config = dict(
    d_model=192,
    d_mlp=768,
    init_std_qkv=0.0404,
    init_std_o=0.00763,
    init_std_up=0.0404,
    init_std_down=0.00763,
    beta1=0.95,
    lr_head=0.00813,
    grad_clip=1.0,
    warmup_steps=0,
    schedule='wsd',
    decay_fraction=1.0,
    dataset='wikipedia_en',
)
Each number is 128 + 32 x the weight over its row's rms, rounded and kept within 0 to 255. Layers, rows and columns count from 0. The size above them is the row's rms in percent of the matrix's.

# layer 6 MLP up, 768x192, rms 0.206, rows 0-24, columns 0-63
size [104  97  91  91  98 105 101  98 111  96  96 105  97 102  99  94  98 102 112 102  93  99  98  93 104]
[[114 148 143 123 150 117 171 170  99 144 116 131 176 109 113 117 120 153  98  94  62 137 148 132  99 110  92 150 111 112  84 164 121  40 126 135 143  98  97 187 105 129 143  67  78 179 128 136 157 169 160  97 179  89 149  54 157  87 135 175 151 111 144 117]
 [ 86 134 163 128 128 124 102 143 161 130 113 104 161 154 167 150 132 123 121 138 153 100 169 146 198 122 103  92 123 183 154 154 109 102 158 124 162 133 138 106 116 162 101 129 125 172 140 131 116  81 107  87 159 149 116 116 120 169 111 138 121 171  62 139]
 [178 140 155 122 113 110 136 137 120 149 153 120 156  83 129 147 105 168 102 123  96 162 129 165  88 138  95 115 203 120  89 140 138 120 145 171 106 143 145 134 128 169 107 144 182  77  99 152 178 125 138 128 154 116 126 146 119  59 122 124 167 140 180 176]
 [ 74  93 145 133 133  96  79 167 166  81 146 145 148 112  97 122 155 109 136  98 125 124 129 131 112 178 140  72 171 125 114 150 133 105 178 104 165  68 100  53 195 169  93  98 163 140 189 121  60 130 147 103  89 137 158 129 153  88 151 191  70 138 147 118]
 [ 93 118  96 106  94 173 120 123 128 167 144 110 125 133 103 161 114 121 183 162 165 157 158  79  44 164 171 151  86 143 126 117 135  91 119 186 140 161 125 162  94 171  87 120 146 102 130 125 129 136 154 106 114 177 104  76  83 104 130 139 184 133  98 144]
 [146  74  98 161  87 150 131 185 159 102 127 168 155 164  76 165  70 203 105 131 145 106 143 129 141  88 143 103  74  54 103 147  72  65 203 117 117 107 125  86 118 159 116 129  78 132  54 118 132 124  64  87 149 108  87 140 102  95 164  73 147 149 102 114]
 [131 137 136 106 106 100 155 123 112 106 135 167 148  98  80 156 155 125 165 157 169  51 155 109 133 154 104 100 110 186 105  42 153 163 111 118 150 123  81  96 101 151  83 153 173 124 146 149 105 111 124 143 137  79 147 141 140  72  92 134 172 137 121 116]
 [129 122 150 105 116 138 164 150 138 137 178  93 100  99 106 155  92 115 121  97 115 106 177 154 157 147 114 122 111 103 169 133  61  64 149 105 130 103 128 126 124 155 108 181 157 139 151 141 111 184 146 140  56 105 126 174 132 127 154 124 126  97 123 155]
 [ 44  89 157 122  47 166 156 149 126  75  78 114 160 125 107 150 180  74  75  61  77 103 134 145  93 116 129 129 134 114 151 135 109 134 153 143 171 142 141 116 146 185 144 147 133 125 132 126 166 111 107 105 108 155  95  71 114 111 143 155 137 106 136 115]
 [ 62 136 209 108  54 116 145 114 152 158 173 116 136 108 108 139 137 180 153 179 117 107 157 136 137 185 157 104  85 138 138 146 135  89  78 114 130 115 169 130 122 186  97  70 162  81 130 126 117 116 114 117  86  93 135 147 105 117 131 118 163 156 119 151]
 [120  97 171 120 138 112 207 141 138 153  93  85 135 119  76  85  86 105 141 173 115  89 131 117 104 104 135 152 106 102 174  80 127  70 107 130 137 114 111 120 120 116 121 165 136 152  82 104 108 178 176 116 137  80 147 117 168  93 136 113 141 134 110  57]
 [162 134 130 120  80 124 142 108 173 134 135 132 132 144  85 108 101  77 120 135  76 110 177 104 111 130 160 139 136 193 154 147 116 114 109  93 119  73 117 150  85 156 132 116 116  81 141 116 119 164  74 173 200 125 102 146 150 112 213 139 128 147 167  65]
 [108 123  85 125 159  98  91 117 136  72 152 154 102 154  69 180  83 200 153 123  62 123 197 157  85  92 125 100 117 107 181 162 139 115 158  68 103 131 107 129  89 176 142 169 148 134 219 163 124 122 127 124 123 181 137 115 141 140 175 179 127 130 140 129]
 [129 130 148 135 164 110 152 134 160 132 177 100 140 138 109 111 100 164 106 116 195 162 188 185 109 119 129 166 116 146 111 103 157  79  97 125 161 153 150 152 124  76  66 228 121  65 127 160 101 151  71 109 149 124 112 164  79  85 173 165 114 137 137 115]
 [103  94 133 141  69 145  60 141 130  99 125 153 140 173 104 156 143 182 155  69  86  81 107 159  90  79  96 133 110  10 126 165 178 129 122 132 119 190 112 115 152 170 152 139 105 173 118 155 132 147  61 142 122 109 134 149 110 143 162 113 198 227  49 140]
 [127 143 179 137 130 167 174 186 191 113 161 114 105 180 132 125 124 103 173  86  87 125 138 115  57 175 133  97 117 145 126  86 127 104 128 115 154 144 150 110  90 177 231 141 126 155 125 119  83  96  95 117 133 109 105 116  95 168 116 129 108  86 143  38]
 [157 198 153 126  78 147 126 148 113  89 134 119 122 112 173 114  79 141 144 166  95 132  84 160 134 172  90 137 148  90 129  86 144 114 115 131 166  42 126 130 107 119 142 141 134 149 126 127  94 215  73 126 142  73 153 133  91 143 107  99  96 140 169 188]
 [166 121 171 255 174  68  27 110   0 126  59  69 107  67 112 128 118 152 161 146 143 130 136 144 109 120 137 116  77  99  99 166 149 162 114 144 123 111 129 131 125 119 136 121 129 132 126 140 135 125 117  89 161 151 120 123  88 135  66 117 105 102 124 135]
 [160 151 130 114 113 145 136 107 205 154 118  74 151 132 140 144  93 119 160 151 123 117 145 151 123 149 108 157  60 133 123 162 160 151  87 166 173 124 135  96 168 132 178 159 134  97  96 204  97 170 116 124 147  99  75 107 103 113 144 105 142 145 178 112]
 [103 162 144 140  99  95 139 133 157  73 139 168 132  57 119 151 110  87 108 103 140  97 157 160 152 145 161 111 114 142 160 110 104  93 146 128 133 161 134 167 152 145  81  76  55 140 132 118 108 154 120  63  81  62 102  87 200 119 117 102 165 187 132 133]
 [162 142 165 170  77 123 142 135 100 123 152 119 106  51 175 134 146 129 190 208 133 159 117 155 119 100 155 153  96 109 150  95 164  47 176  76 108 129 116 140 151 106 147  95  98  89 130 139 110 177  79 104  97 141 132 114 168  95 115 160  84 146  90  99]
 [119 115 139 104 116 149 119 116 137 218  99 125 111  83 147 174 105 103 152 176  69  77 119  99 118  93 185 151 157 112 121  96 194 117 149 110 157 122 123 122  71 179 120  96 159  84 103  71 180 144  96 127  89 193 163 105 162 160 165  96 116 100 104 112]
 [ 75  71 140 154 150 133 176 140 141  79 133  77 126 101 113 150  99 105 172 106  99 136 138 114 145 152 144 197 155 112 162  86 165 135 163  83 120 134 202 182 142 152 157 134 116  82 158 153 178 216 104  66 140 102  97  94 115 124 127 153  95  94 126 151]
 [119  67 199  76  69 126 119 140 123 142 142  82 161 114 155 126 188  68 136 182  94 165 165 127  72 179 134 104  85 115 135 171 143 162 159 178 149 144 102 153 146  97 107  79 107 112 139 141  99 154  57 131 109  79 116  98 102  99 227 158 143 113 132 124]
 [119  70 152 109  88 164 128 131 114 139 128  79 138 130 152 171 148 146 166 190  70  91 141 151 150  79 138  67  45  84 100 147 155 137 162 121 122 149 100 124 130 199 113 133 148 120  72  89 111 161  55 113 126  88 146 172 154 139 190 144 145 137 124 136]]
# layer 6 MLP down (transposed), 768x192, rms 0.198, rows 0-23, columns 0-63
size [105 104  92  90 100 102 102  94 108  96 102 104 105 102 101  96 102 100 112  99  95 100  95  91]
[[116 144  94 164  95 161 137 122  95 133 121 100 163 118 164 123 146 173 113  75 150  83 137  72 142 103 167 138 166 134 133 139 141 182  82 113  85 129 206 109 156 105 168 206  99 118 118 123  93 149 163 136 104 100 132 120 128 140 173 108 198 118 132 123]
 [111 169 208  64 166  79  85 149 145 112  89 163 154 115 121 125 128 163 171 138 127  81 206 180 134  84  99 124  89 132 108 125 171 133 159 211 148  99  56 166 135 110 120 159 122 144  95 106 115  58 147 157 103  73 119 119 172  99 159  96 125 130 129 126]
 [106 144 109  90  96 105 144 138  52  93  82 111  75  94 132 153 133 160 106 142 156 157 173  87 112 147 136 118 173  47 130  94  98 117 151 110  84  88 111 131 116  38 161  44 109 151 129 131 114 128 161 138  72 137 127 142 121 123 137 102 137 104  92 169]
 [203 150 127  81 211 101 108 111  84  72  94  93 162 128 109 136 153 167 151 113 121 124 154  85 107 161 119 115 105 112  68 140 117 159 205 111 141 109 120  68 133 104 135 149 137 125 126 121 145 142 163 182 138 132 107 157 154 194 151 135  91  81 189 169]
 [169 154  96 163 149 170  97  80  92 159 119 102  81 143 173 107  81 134 172 142 147 129  97  99 136 131  72  79 120 102 128 157 106 116 134 158 182 100  95 140 170 164  99 170 149 169 184 116 152 126 190 136  60 109 162 127 103 127  96 101  89 119 145 107]
 [109 116 114 150 105 154 182 116 116 169 147 138 124 133 124 142 134 166  84 123 162 113 124 165  70 138 105 208 146  90 127  85 123 152 128 151  97 111 133 121 113 164 122 141 116 153 130 101 170 165  72 139  99  78  69 146 161 104 125 111  91 153 128 121]
 [147 181 128 132 119 116 128 134 153 151 108 151 146 172 110 164 125 122 107  30 129 134 133 130 167  93 127 149 156 165 149 136 103 114 182  98 115  77 212  77 145 152 144 123 132  88 198 131 138 102 145 129 122 144 141 132  94 130 127 136 162 157 138 172]
 [168 107  79 127 183 111  77 126  60 141  95 104 127  69 104  77 137 167 135 179 134 136 111 152  52 129  70  73  17 106 139 157 146 188 109 195 184 150 146 139  95 116 132  97 206 146 140 116  86 131 148  97 131 164 133  96 139  93  99  84 124 119 178  90]
 [117 139 152  97  97 122 134 144  68 144  85 117 104 133 176 101 138  77 174 154 143  92 166 186 190 151 153 111 148  98 121 104  38 170 131  99 163 164  95 173  92 125 146 116 132  94 180 160  73 126 142 158 122 136 118 108 173 102 164 161 100 164 131 161]
 [169 103 170 124 150  74  73 123  97 114 158 119 166 137  97  82 190 111 126 125  85 136  91 149  93  79  90 103  96  92 169 198 109 103 126 120 156 100  80 126  89  73 104 119 154 121  97 121 118 125 131  96 192 103 150  74 135  95 125 118  72 106 149 112]
 [ 98 107 177  76 151 105 118  63 156 105 152 142 121 119 110 100 117 117 107 133  98 134 149 100 169  78 141  80 146 153 109 115  85 124 104 122 193  80 117 148 170 141 128  82 135 135 165  70 119  46  91 138 153 127 185 138 135  77  47 163 123  92 184 153]
 [123 160 130 163 135 128 172  82  93 192 158 161  61 156 122 126 165 115 145 156  52 148  74  90  91 107 185 135  74 110 118 120 153  70 146 118 125  75 122 109 117 115 106  86 120  91 131  52 146  98 133 145  89 130 126 123 182 109 126  99  86 159 108 157]
 [193 129 166 148 149 155 111 111  86 135 143 185 183 109 104 124 151  98 109  92 104 147 112  86 100 179 176 120 163 138 140 128 103 142  78 105 175 111 137 133 136 129 163 107 137 141 139 106 182 112 204 185 190 125 100 150 139 147 135 139 178 106  87 123]
 [126 111 136 151  97 148 126 171 120 127  85 188 173 119 174 141 125  79 123 122  97 236 118 154 129 173  99 127 106 171 173 139  97  84  61 117 117  82  89 131  99 136 161  85 119 128 115 145 132 130 104 143 134 124 130 163 110 128 189 100  97 131 143 157]
 [158  91  67 182 103 151 169 104  99 107 131  95 126 140 114 109 127 169 182 178 110  87 154 162  86  48 121 155 113  53  83 139 169 127 142  79  83 164 169 139 105 169 107 109 138 157 101 159 165  61  84 118 102  67 106 190 106 114 134 142 138 122 104 142]
 [106 163 168 125  92 142  98 185 182 108 151 145  69 146 162  74 173 157 148 116 151  95 162  68 151 134 120 149 151 168 143  85 123  66  86 135 113  85 102 131 155 144 138 132 134 164 108 136 113 134 101 172 150  62  82 145 116 176  99  97 103  77  73 177]
 [103 159  34 141 181  85 148  91 146  96 141 182 100 184 168 113  96 125 133 127 135 114 111  86 151 110 144 165 103 112 188  65  36  93 147 125 160  95 170 164 134 164 131 119 108 117 144 110 129 163 115 103 144  62 120  40 134 175 168 139 130 113  89 126]
 [ 75  81 243 255  91 121  87 127 199 138 121 123 104 164 129 156 152 130 127 148 182 119 137 125 100 144 104 149 182 107 152  85 135  91 133 124 136 119 123 131 134 134 146 114 140 111 159 161  92 185 128  95  78 137 165 124  95 100 134  88 130  95 137 171]
 [113 144 147 119 102 168 112 144 143 188 101  64 101 119  83 111 128 127 166 118 119 151 127 147 128 153  88 123  76 101 111 104 142 104 100 158 126 144 167 108 186  75 151 129 184  57 123 121 122 130 108  92 115 144 133 141 133 135 168 129  96 107 124 173]
 [104 160 134 109 104 156 128  99 192  87 135 184  77 159  87 133  76 126 106 123 107  96 180 126 132  95 138 181 110 130 111  98 107 123  85 176  92 152 131 108  99 166 146 121 127 136 151 140 144 124  90 132 157 166  94 156 153  79 108 152  68 126 121 173]
 [117  63 128 179 176  65 117  56 138  41 116  90 122 110 154  90 142 118 170 197 149 140 112 123 100 114 114 115 103 123  83 174 151 185 118  94  93 130 121 174 123 130 120 148 159 159 124 107 164  71  95 147 121 128  75 161  92  74 100 134 136 164 111 110]
 [112 127 130 148 164 135 151  89 140 100 131 130 118  87 105 150 146  92 206 129 133 149 102  79 158  70 133  89 175 128  99 146  84 129 170 140 123 130 100 141 115 132 109  92 186 142 103  53 198 150 141 128 129  92 192 104 188 116 131 133 152 131 141 116]
 [ 99 158 165 101 135 102 137 157 102 109 134 104  99 167  61 151 114 133 167 168 148 125 161 129 126 117  84 148  70 110 149 149 190 161  78 146 137 118 118 139  53 131  89 132 160  94 166 183  88 133 136 150 135 146 155 160 170 130 127  98 123 104 143 117]
 [141 147 156 128 212 143 147  36 135 144  93  92 164 128  94  99 117 125 152  60 132 182  82 115 160 161 120 155 143  85 199 136  92 115 115 136 136 130 137 147 140 121  91 164  61 138 121 170 101 111  64 137 125  87 128 129 120 115 101 144 120 107  96 175]]